{
  "norm_eps": 1e-05,
  "init_std_qkv": 0.0247,
  "lr_head": 0.00801,
  "max_steps": 7235
}
Each number is 500 + 50 x the weight over its row's rms, rounded and kept within 0 to 999. Layers, rows and columns count from 0. Numbers have three digits each. The size before them is the row's rms in percent of the matrix's.

# k: layer 8 attention key, 256x256, rms 0.0722, rows 82-101, columns 192-255
# q: layer 8 attention query, 256x256, rms 0.0734, rows 83-102, columns 192-255
k82 102:481480558479458515554428551471460549431491558520547428498581526557413513512486458499479489530455544471541526564356419500501441537496565416509578464478482518560515514530572518532514481522504538
q83 094:474463563443492491439552478496530511507550506529479394581454443498590451478478400502494522558583619511505517530513439479523473481489493471449537471453462504443490635515551541580484573565544545
k83 096:479525513503476501534509490463516493518522395449490560335557476438407562539510548334581537538467438466462544413445538459525483479519607535571520596548494441549570442540424522448546564416549519
q84 105:413389483477530485567625494468493522525499476549486443543465391550445419452571476472621452568569587505544589492536449451473412497435479513531484357531546465523436526512594602518593469487476511
k84 103:489489544518505397532454441438622387423471564522531490525481476429391487634608429444484525511551475473528545432483540525632464435538560524478576561474461477541493399519503539520452502515576504
q85 090:462533438465478526530425528600436504467456509550487471451486505437521515496440450513559465470494580476529510501487370556436499535555508481475520488520559543448482553440582575440403489570543535
k85 090:572507505440418445442520471415356513435515462596452487530464488501527452430547462581462593491431448441547493535481509443464460407458538567617502552474433538520517410476525400489472469436512386
q86 098:554519494548561445565490501478411547552467516506473483490502506430526415471560537392484515548541539520534455491584485441507489404487511505433487428570428465478529553519495567479544394521507539
k86 099:454458573448413586533506534485518417555444546531502492445502510617446471540433432502620471457483527477388528480456485531593538476540514546469503485646519379474518423418440474475456483507570533
q87 100:509419492552488517530499501592415518486470500504474449482488600553512456517554481618504528462550455430541440405406611537556502542550426443459498480485532438565509465459508547507474447466425621
k87 100:508509537470495545600461511503541465553494479524506565490506509482490550486556570551475409468523453507511537555478425536540477469548464429540516541511546489497466531497569501476486536544523565
q88 098:537616480450462520473502512442484513539518520341504537423487504553537659598384575422537478452405469505454447445498623568527495453513544438517473476537546509495501390535452540479540522448554446
k88 100:420531535495514545508585404470439588455478543521541441526472493512503449498523458507444494538492524498573489430452522508357473539466396576512442557522470457472403502517560517438505498400494486
q89 097:446509535396530494503502527550441532427541444468533478549519532470540408495491540553496529466571507543506462460497541373435497521452595513515395504476522481475545463504534523490532477537483549
k89 097:488529537399471566422484379499461533439524464536572466558573595498564508547540535547389391481495424518515550461460431517581508528501549549518530446544526532474419524517497541495570426454475504
q90 095:455547571500527503473584522483533474458554433513498433487597514459466547428487481472522485392486452385483440510490453523522496523522476508510527551513485518507524562552496545506587562445480473
k90 096:465583486503473557527488460444485544524484450520544453520523456496480509438456412544482512571403581446507449496485549487408446457479477519456500422581434514505512538553450437528479503463521534
q91 101:449486488521556589428508477536491407510469494483517493571439645462543501392391450437550576435459502551447527523506487410581465524557543450474488488518452528530564525512540492505480491487554520
k91 100:470520508498552558433597442505516447489521437474491460420577468525469564457444558497555481459405399534429463564576494513552537444577553510527463535498531569515557493544518629505535502551492522
q92 095:421547448488539595503527514441468543457539462426528532479584459507537588457448462543533557471514529525415484588449560434475500610555485488534499495557514555489544496473478561473491505502538463
k92 097:488488427501402571468511430560483534528575516530560504477566482554476597438483568550469522575518525527497490466505492485454453452507455503505433383468457475532436516683516528519463542480490449
q93 099:493515496496540495496586418494436518558479531501545365552497501457538378320441478482515573570600499492458534470527566452462464482539498480502518499413439559532565510505521404519569445505507468
k93 098:443524515511538513350487502461495519522518482580472534481552413571469476504493510508524548468451485533504498528532476383537427470490538571473471511580496449584406505454447520547507540514487490
q94 104:453477436475524499588519528485586472397464511523509422569527498510456479527588511522385435594438473461548488481489491472508456461529491516496520485516553500477475537431470536465552461546517555
k94 106:592465465476505429494425451462494575459528515532567501577494509565570522580395512497442602481528475437546580539531497515506467515540479605564437486513524469461510531471479431482481453571544475
q95 098:371480560435537569397503584517488458374512471553523457491490466546464453492546539526438415523444505483508514585457383517501498496487621554470482486534505541549506513501452519480523460498612586
k95 099:546533503396458489376448501440460621508493560432458481546479440579419535565496431518477463462472540565462473547528483537505512433489527535539486505499459610543500459568498521489477484593477466
q96 102:556524516536512605599494497509461500558588547493475457506525498446456492492580557435459552327494461543428485548505508358486578492550479455540621541497453492462505437525433465504499533458444519
k96 096:513496419504575442513425433440534556412470598477409444465495548576433431461515502501435506469389492541522516552462479496531529499458516473452467527534466566535530522588454553588485495520513584
q97 085:469516503506484430435449432464553447445459506453452547517528524498522522463513537617457491544529501505502548498470506552543469442509537554455419469533531537442529544448511547481479471548599408
k97 072:537544561467416496474504518531464476527505500603540454583498489415489417528540533515512412537647464555545460443483445412404510495458530480511518440499494431426490500576461524469513495483553469
q98 082:563554422469525480496439424492486544570548512488522481567484515463550471485481457436476596398473509554453536533524520449549477579519519506491579475497407536379539488526423449466494504431451491
k98 081:477498453522447550435495485480546579479585568441375397502504549601569529493514575563379509495492532569510511425505519473548547464459405426438417443578454565481533484497443555514546537524514543
q99 113:625497497493462524579409450468436549513550561519526461519531452421417437517537538429421498424522527504482490503534522410536535531539465511532621457552423451460496496483407455554477550431457523
k99 094:455529419483541523533472526472446518456484561498450537392400523567474417458488501461537469501493454494491521605422531545556444558508368411524506534482514470564519528523550453536494477474491558
q100 099:525506437410496432437441474467446483484506557500544506564491478514459481473498463522406513487519494530480472565482431475491515427412494482497579439559495528376531546467429479518443412443508497
k100 086:532552496465553452510567546464557449478569563548458490537520633627525490467524514471565562437451545521467539466520572456576564485545460564465430527489396639408502468525488540450459393553500524
q101 089:558459585503507590542473542596360480559486435490560569432485501559465439542490400425536390568513538376560581477555460520384394500478538484492520442492425530592479516612492586422498515458485529
k101 081:448472545503464587515520463556458446556435421523697493467473448490473545500455452471503523490500483393437454594536476529504505520511539491493489579475476507496580541503527478512460452526525465
q102 095:440513462498560469492622514488576448480528516492462480516514433501529608502513452544545555416398444526462498546508550510492494535524534509517451569551566499412602517439638527557569479573511509